Weights of a small GPT-style language model, trained from scratch on English Wikipedia.
Size: 8 layers, 2 heads of 32, MLP 128 SwiGLU.
Training: a variant of SOAP for these matrices, 98M tokens.
Each number is 128 + 24 x the weight over its row's rms, rounded and kept within 0 to 255. Layers, rows and columns count from 0. Numbers have three digits each. The size before them is the row's rms in percent of the matrix's.

# layer 4 MLP gate, 128x64, rms 0.116, rows 0-127, columns 0-63
105:092109139117141094109157125125132122180165097164147134118155115102119153132149106125150105078123122137113150100116142135137087137138142137136158125158130131139110115110145129098139088065198121
086:102099148107101145102131115082113151110154098152105146162123097124071166134152168126119128059144105112134128165147123107102126089147120121105136127130111106102155110152112102121113130097122152
101:138113136153103133148113134105106118112117088167123083094130109118103105117128147112196091120108122130125126140155118126149162103131123096148151139124133153166142110167138067178129125101143093
100:117138124102113154084169112105112143146101151110149125125073158112108143155146117115135108130130103174119132097114128137077113134156111175147118117105131164115092127123073176133140089119132135
110:142136118125123152161131113120106072150090157147099102134116159123161142128141117161155130108123118084122140124147140085108127161166086117141097129123110162163139175113111114084147138148081131
112:120106146114130113150159153118123171077098167126083147151165145143118136132121150140134155111128128103136150099120124118116118089105157170133112096131154146085126100152151161120168159118083102
101:100125160066112142147118117153149101111120133155141134128142165106121169158116134178160163139093107135118107087137096160135141121105112134115158126129152117137131160078125142158175164128133116
098:131099135170114126142108126128159133100114094138115091138095140126113126118097118162145088083130150139110105168156077121137114148116101160159153122150121133109116149191096139146145159105162146
104:169098139147118139141105178138124144084145101079102129151140135153119128129134115166145130116106166156144177134106090113145147149105129093115125136141123196156151098142123095127149112102116132
102:091113133130122172151136133121104146176157155094123154115129109149121121114094114120095081143130099118110078126131135159146128140134160121137116113087163139067097127092169161116143146143129119
101:142125102136077156148158111120160134124106112095116145099143093136111106090121132134127139102085151152119118124088109115125119098108159117132119090111145144116092121131120173088156099171171165
104:093120115126125128094108103126126126125119140101160106123081151106178154105115099106161119136085131162176109154092132134145168122155097160121109118148129106097150097103173165109146137123125113
093:134175085104143109110106101140132117143115118103164092135142146134089100146107138157105124135138137146154109146083138097102108133137108099097109178122149124106132102176127152180156105124143098
094:123135162086107114135159160132100163163143144146095139158174121150131162147100101157145140077137156151146150148131137135122108101143135116125131151085112162162094092134131111113146125114100085
089:117086156103141135114127153117111146137175137126158124096100170108108087136171165120113151139152065139094123144114113149153138122103083154077122136124105116111105112147118135086133126112136126
102:107129116136129168141184120156116147147122155128107084116124147150116120154178154176150143126100188123148127109117106073118133127152132114125152134092136157127153119138139098106109116179117108
096:142149115192076103146106133113136122166124099134098069146152134132113138150153128156113155099088130095097121138104103121162126144144101120132115099113141105168138122147116136132154153090153107
103:150098108166110121147137131126135129125132120127097144088143128102144080140072136138124151108123081129138099117130124090122143118086140142171160175136174120167133163156152110118112135167121098
112:126108096083124139085103100140107121116073152163106130118128148132136071135134113107149117128142116109113135127132113123125153101120157083142089132162167140115121153127086125098146091095103169
101:164113087103127117107138135087119140135163133145150116101125158102166083112138094111146098149122148149086110152108172197141164136161143101098133137133119099129149123136126128148110151126123098
106:152149123148109144198153156144140177138141083137141082112106138116119180135133100135112096137118108097141136118113118068131141155100164122122126119121131132146111124120111148105170121134121081
108:117166160146113183131175124108109121110170141148137126162135093134146088127122135138127154127115105142123113149144156136152099127144171122115122127126134157094093106074115066109138120083127138
102:130101153124108087061112173159105139133124124117122178114109128104092145148138117153134100119094117147142114124098134137142101180108112124120076109099115139121182161127143141137117113117101124
098:127161125102154138146109114143132154085138106151089118180138091160126092119088167147172134104114130110092127153127127126144093130146115152136154116136098127185124097136130091112153164133105142
097:125130141132107092151127069133096119169140104108134137125171082086159129106124131125089119111134140145119086149125141110152117120154115073144109117162108132111138133103113179120103125177121104
098:130131120134092140132132094105110116144128109120125145129122073161119171160153167135139185137114123138124117141097111176108105120117130091111163097134140145136149114071173135117124095117168101
114:161135124190114143144124099098136101114145153171114104136148099153115066142141115115124154117124132147134155133148122138166165152152122095173120148085142100151151097137167111111112123113126103
112:128134115118092130143142130109154178137143127131155115150161121078078090092134103118127130134162135149154184162137143121130158143145143117085122104106152118117109142111148154129132069096096129
104:113108116094160116142121156143104136092107106121079097114121121140131093148090163138179127138118102079150184157135165126131148093153131129156134139094125120153097156110141140123093126131134101
115:063137115139095125133107102123076143110110148162124138153111108152112151138097141112112139100154138145117100169150106123112090149134137103157118101154108159144119130076076148130123134109106095
101:099116127133109141144106152159126117146116122121153127125133150155133173151118151104161157060131086106117139119086117093154088158155112165103115155141145088129113126133123137173126122124171098
091:167135130119106113090148096102121118113100125181120119141164108107171091142137131147110139175118105129123122089133113120126092096091145076100116115121138086158131160117133158153108158145106140
103:143152126114103122110111136123138112138126149079072167126122116145107079134085118166164128132108123137122135139129113101124136118118083136178107149092076125152094165126145179152136141120138114
116:138115124124167164154102109164153117105103110090136115155148161101128099153084099133135125136143158141169095138119126125134131102105130152103131134062093154117115097148132160133176148105142114
098:131105149095148089115125136173161136150102112126122171109118125144153159180116104079132117141080123147146112115116083083098090152125148121105112154130141105128123118173149128166118140128147127
105:089105184171157140125100134104117113144126115116094117110123143166106087104120128138136151147177152126112148164136117066150133140144152106161079133139158112117090123107119121127166132135137129
111:087128155152170180100112123151126172152134133172133103146067143145128141131150119122131156108128120104146132110098115166106140092122103101179131117125167117119123129127145122138172139127107088
102:110112163127118146164135146158142108149188103133109152081161110150145130145174105104120111107129140150178110140119123139131146124082090123099116129109154103092121133082141119142115178138137135
103:128104100090094127199130134172122111152113175125153109107114104077144120133138167098141132116163123111110144166115101123159155122112153154097110107145135110125106145111125132130132152139106172
098:122080098124150158153117131159146180154130153122159143128132147151126135106130105143119116104123156136118120124091117138131106128108139112161127139174093157086130119121076132097177165146174101
102:117152082137142091149130136144129148142076107109106099146139134106172120152140121112114116129129184070138143089164151125144153163118160122110134118120121087108161108127110144174152139134112106
097:090124069159077099098161138149137114112135131157144120125089162140148142129119111136110130106149144125118152140139146152117109158140087116111134141159130130122116097132117160058173150147134092
114:151126108102160115115157118164105117124120150130148117129087081123138130145160159135099124110107087163107143143116165155142143120088125113146087171110164133098119116133144118102105180146089097
101:140130139176108114126097145129170128177158121154134127099145106091133109139157102106115160105138156156175111185121146113161115134136092102126085147165137120113147137145134119101129151096139157
099:095160069181127096119138158149105118108138123098116104122102156149137120131123120103125113113071168108121140119139099153135160135127111130105143137093122146191120146094135170154106132122144113
105:162117110099117137100139156138131085072137079103125152148105161087145117097123108146179137117128089153126137097107099109149148146131153088135140098142123138120126145132161161140170103137116137
091:122131156097122169086123119138104131113130109130136125143111128152119158133185179125094131121135102132148124141108158111170089092127135100163155056120112104090115099131138137118147144132120094
106:159120108096158111147135075137107126156121113093117082125106138132156152156158132101117105146148114097071077129136116133129095077086130126136111101111114126147110127114150104139141085121099135
108:107134112119126112100170106142105140145149139142108142108160107162137131114123162133123104115093162106132144100108134134061130101124158130106071146113124186121122118106085169135155157124138100
101:133111114154163116085157101146104112138136151128099101120142126144164114097129186138156108130123109161095135104119154115128145135102193100120137141115172179105145138128105158113140100155115148
096:123130095137128109095111100159126113157138162131127148112129132114147144092078137125082144077126147104081118137096122129103131162142105140137082131119131124134096181136108130186125149164148107
093:127119199128086123149134137107109118126150090161157119116162128130118113140114133148111123117110122153117163101120088106141108119121075116121131145174139159190135092136101116139127117075122131
103:131118106160170131106144090140115097148123152138099101129135127139152105139087138145139166148155139102117143119143099148144124117193128095139147112114102096147101118166117135124135168174147070
105:102171101168133146130182110090135132121128159141149145142145093100126139146140157116131141100095085106120084145102117091171126109100132165122142131148096152116155104151154105095142118116143103
089:142091125173162142109156127122097155110117173132146128187136132110134114153090084114160178139145099118090158164130112164124118098130130125116126098120102126142107150117104139132120108104162156
100:141142184141109106153096108159148085146108102117113091165106175120144136147105124123099097145141178137092140121173107162119133117111137114129163112124135128135098146132078104125138108127164135
109:111138173103114169169124081111151123124137113130123083120104123138127123116145158114093122159182107154107120139123118139131151119105127154129117102123172137132108112151119125117093110086061166
094:126139149130101139107154139136112120083172124164138137143166109084106085162142115123192100120124114123107147135146075133147117141129097146107133156104111153148099150136128113155168115097156114
101:132110112131092147106072116166103105140151165104148122164133119136088124110149106116174108164130098140104094104112105146108133095080110145141132129101104169101147148141169138124119154111143124
099:117129124130145111089130121115129124135118144133143127126149104092156119147138138145159130173128173150120064101109163112148101169113089126151151147168151144153121088167151136157140094159089125
102:142143130131115149083140132095128095124130115124087116114113139159194156099096131106108168130108101107118066117137120077137152150157134163144138105127163106100120103128130109104136129104162122
108:160112136101157092102124131136086119142135112097136138081114066158148137107161140185149156115132153155130164133134087125144154148121143155139139157127135112152126158084172112122113120122113132
098:131102120112135119156140131145129105130090100124095165140148093139140140115120129125145170166149140108146119136102116140166176182104159116129144149169085148094130135106158153120134184097122150
099:126099120153159095144133120190115064113116112122140114118142133110152155151137152139104103106095127152136093116181126179152141130076095114090138125149139131137112116145126098139127117110095143
094:132139152151115139123101139140108115139143130138077153138086099141161149072101085124133120108120082161103158131113087119126111114132121128123113128189132166152136170101122145108104136142131175
101:120123116108116103123143115142106132165135151105125138171065115129121129088109121119123087130165106182107157106126123077137170112131129192146129126146095118136114092108153150118134126151105106
082:099100122091133161120140097133125107112151170117132148115137127145135149154106118086108160119126122114131119115073150147119160176126154080148108177141100114143100161126177087127122109141103127
089:147073119124127125168116148160108123124156145118137145167136107128146133154114159094103153137154163158129095130129120120088091096126095107079131148079125122140162145107151135141109136134073106
107:154159117159138175111135135115139121101125090170115135125124150152134096137106160115099131104117129121144139114176101171151170171122123104166100140105128115123099143131122081118178162113119102
100:175121117111135128100183116110153150108094126132097157146182102119109149109098109131144131114102090121111065161143158148127149133152111117128096163098143115136128128121137099096150148104119098
097:117147136126128115143127135109132127179144112141112112143077135158164131148152083086160113137137102131138103112149155146197107116079131180163127152126150122122127122178136137120111128137159113
086:139120121104139098102122145136084193136096105110098111155064087142134106148121126135103127115135129137099125146100122147151136122083103137159116117132108171133091134096157149095156110106111138
107:106091112117134101143151126132074075107171101117132099153133141120150117133150124101143091109155108153117146103122150118169143106111129124136145118146181157138123092126106166169156126125083148
092:127156144129081181159133103103132141133143091145144101142152121158177127138140158151115116125144147131144157125160149149123111159109121079169137175175121141164139084104123127120133130098126120
099:126159134136159127139119119148168099134128142184108131157136155109120112110109118165138141132126165096107098136151137155147131191116176103142119176102152147133102112155115103159149141088148110
099:075146132152126153120125110091116101128091134139122141101153168099131156155158101099139079138117131113092110111134122115143137130178097157091066142132141121143164140135116145118128171131143101
101:146155145097150133164145161097147146087154160106147088125133137101118087118162124133148096092140131113126132163159131128114116116165149133160143116134113102150138073118134122172116137190125132
105:129145134134114145122150145155105128085180088162150111098118113126101121147142193154136131113129104133149108109162100089157105152149140155173075128112125120132157135106142123133153161111126155
092:174116164122127143135150130125144120080141132146097101170102125102101126149098110137101139117127100134099144102153132091132128110152150113154134060107153089164086138118127118165148087135130139
090:153121132138157162108128180091162111119125134118116082141139087146143126117086132106148118102111124133142147128072130121159143129124121117137145097108179105113137133113178122121156091137138189
093:065144140143133091090082126140097136123132095121130170115172104115103101147116170140107131127121142108127188101154148108100145166103160095123146108130147125154155136147144148115136128105134133
101:159112146144146166133128082091113109106113127112167112127153143131120128147135116118158137075156082128111102129126123090084158115120119099079118154120160105104117145134071110130096111118099126
091:099152102159139136147131084151107158135161146099114102171112146132150138124105151148068155136165139115117142176132122152059152130139129118137145100145148098095139098133131131121123155146116101
105:098110143124126179132152123123091121147109143145207142071161140149102125179160124163135106153138156106141107138128135151104142120115079103131109143145104131113141143105118111128102120098135133
094:153111078085118114107098114129127128128192163130129088148160129095095129142163149148090146106152112160145157121095112126155119162149125121090136137150145138119130143085115104113100153150125108
099:093142130141089163125118117084115100093115106147095102093107092105155075129108146120134117116124122164164116116146117117130137157157068150146140115102115160138138116118089094142108143133132166
089:075113112159136143148111075134154108102154139111136085108115163128121117126140159115131088143107091111124129156106168156149138115120136092104125142108156118163153091114141072123141105102107104
110:102112111114112107156156078153115124156161108108117128159127081121146094108155186104104175116103109155148102143123128130181125132126140144134107116136129122075103137096143122147123167114107130
089:115150108107131116143134135118155119116110105113147186136134139129131114111121145121186157163117118198118127118129156171146133163171113116121142090127162118108086127107143125179164141147109138
092:138126103115123121165146102102114132110123144102114144150164131166127171101086141126100139146113117087161104132155169108159102136113107103121131102103164143102099094119126112155151188109132088
107:150113153196143124132104131141116174116119126185164074123145106141153128160154152116129154104114124140125112145104121138101113117150108150133104099136154170135166155170110110130138149094144141
099:148117075153086082121172118106121111164128117112096107104151152096117113135110122092105121107151144134108093124188174121129138120126112094103131105102107143099110138106120111121131082130149116
094:139096152104100136150134134101145107154128099151143142182099141111128124101172105125117092094077164144079109143113103127129124135194094127139091128129103133147137135104094128138127114137105145
092:119114156192109105110143130108137151115140122137134107115095173148167094120115096159136128136119145104138114173118150145106124095085117118134125153105120152164157084120178130134146102138143173
104:088105130124150139132134145113142170122146135169062071119130150126141122108113152127138137123101099169126123121171159128126158115107141156141125133101156168167103148160102135133168118158102133
099:117147128158073133154151139117140125164131141109100117068155125094111125160101133125153133164097161104165092112126098098121086121123167111093133132127106139127093083103144106142129119137137103
098:133146118103109154114175178112134140119155136201106103145094143154085138144155144146121084118105117099127141141142136150087152136153136125083144135096148121149136102123165120112118137152159141
107:147138133162102170111120129126119120127084122139131130126147122168160113136114149155134153100109120128129090103148091142108112155131123036146109156123144125080102144101146124095144122175131115
092:096108122117119124178134138133145143160131132136123133125116128118163131093135122099160168101155171106096153158170119107152087150165112151155124139140121136078110126102111143097135167131108072
100:110090114132142125158080118096099134100109175128145100080137120131174155120128116145174137123169156114141118116108123152138121127127148131157167141142153095118110140194147148117160145116120105
098:153098126121116124084153083117127105148156122159134100084158140101123133070128124111167169126118118099098103155127112075173117127152112177098116134143119132135112135147102107147138155125121128
081:111140143121167160135108129170132106114120164149129119130149090151104114097149118090111082104154120101122123173147132125111074144128100121124148170123152121184097121158127123168125111095153136
103:138100103129148130156167101133114118105108157081165103102155115089104099103115150149128081137082113086124135129126178111122118162162120149145130139106101138107159132133109123136166103115151099
096:145161087109147104113150124166112197120113132109144123112128112104119150118102150108161146079137158102104169145154135136111104125120172133114132071089162126124124126093121095109125139130143121
090:128128099113125152112164157101125132148144151103135100137139165103094154124139133112128127164134143094132123134153105139102136111163101143152101128075097137144156094145122189093113069103151115
091:127063137108089121152097154144120108141101085114125166100126136138135126147158121103154089094158123126129138126102135140086115112075104163096128131144133144167134106134113152138131145081140098
106:114084147097087142094139108134075112106117140116133144111103115162125116173149120091126133121113083154122098136131146078131160105141144161155136114094121132173153102098163146155122108127124140
098:152091114133144096142127151129117103133159102098138101107119122131074152153162150155125081124144148143127154114139124134081097119150098170131155135128112177067145111130167146112118148139115107
094:143152159134117141132108154114160139125114153139167154127105106133111175134153141139147111162112082187110136142121129103133169182096094143153143121167139110129128110152081115165123145142151111
112:095145106149093157136104121105110123152149132121097125162084161165156126124136144150169118132148102132090081140116112115114165124161113154122091147098100136108168124126117148136131079169102128
110:118134076101166104103134123117077143184093177119110141161148126139133147117105119097167096126142152110122154142129129177128129141114085136120133141131097151140130134150116158112089127096155116
098:148168162125177129147118103123107127100088134126089121135129103123122120147115113135116087130079100085153076111170109105125146101079117096157145101141130137131104108156111109135165127136128147
093:116128129122144150146120113119161069186117162141108092102129140113170117139154093159126160132123160132118133123132103102147108124144099089149148150156138143093157148114148102158173126176130128
098:142078111125096104118119133113109124099114131139147147140152054087135126117150125140154149107115120119170136109150117120144112128121146094165083089131154127149157111124157135101107136110140193
098:145133139130163132122164123138167128117105170177123104140105160164142171128155132132120122110113139081168145125149143121095095121126138114141105104121155142155106163101174158084144113097132161
096:178109143089160126137147078154134148133102119122095130105120141121109138175147094129168134117116159126113166155069139117103160151111077119104133164113090118136128116147116141140140129134109159
102:131148130144155123137141131089104121136099141140138077142129160136132105096124072151151127141140116134136158135169098106155130084112128136075179159116161138150167147121150135157136150158137090
095:121165122136114147167119142113161068148115123127098129153120120172126146114120128116149171131158151133168133130148120179102092091087088125127167096114125112104134117094113108113098103103122120
094:131169123104166154126095169126162144110160135111116114153096111171146093138126107113150158123142133096143150145124142149128129139112165106127132124108170112070111144078098170148126126158150149
095:164129097133142168103115144152143127160122133123106120087107140171109124140137153130146139125149117121139100136132104147152088107115109146108104127091222132114118068095129120125116158118120142
100:129171124151141131159142112136147110144159080161132096122105138176114121099138140142101165127085104128127157128083123075143139127103151129107133102157137147153128078136154141096165133110156108
097:148142111161096137179092125100133133112114093161072065097134112095105154123100130116143137136113156146096123122116105096122119112143139153142124142130145133124151094136111149114175133133150179
111:082114135152118152113109115145082126142117127143152067156110148138128153135129140116090142117106114119091154139164097121146190087141129148133118148099168140143099124117137160151123142133115075
096:100162126151124096094088139128103122125144148122113113103147154166120144138076118147153090107126178149168151089115147121131126133089105158098108136136115142111100104145164137097145165105098122
108:164093115125109137116124169144122136101105116106179126128193084160127085144125124104132141098085127161152141155131106120105124133135179139157123125128092146096104129100142124157103110122153132
096:108121124112150142136109137110131124097167138130095113102112105154143100116155075120121156104155120162094179088144165100142161114128126125096106178112144134101132090076152117126113121119102130
095:103133126162159118154124186099123097130121146148100146111141172110135089102125135137149133168137117127070141107161133178145127117101151147163096125165103104134115122125110148132109098082138138
106:109119087151144136114119133120149112125079154138131118163115159114114096122137124143108102133155140120119081155156122161140141115135085120145109170124131186112134102131053153106116135104161103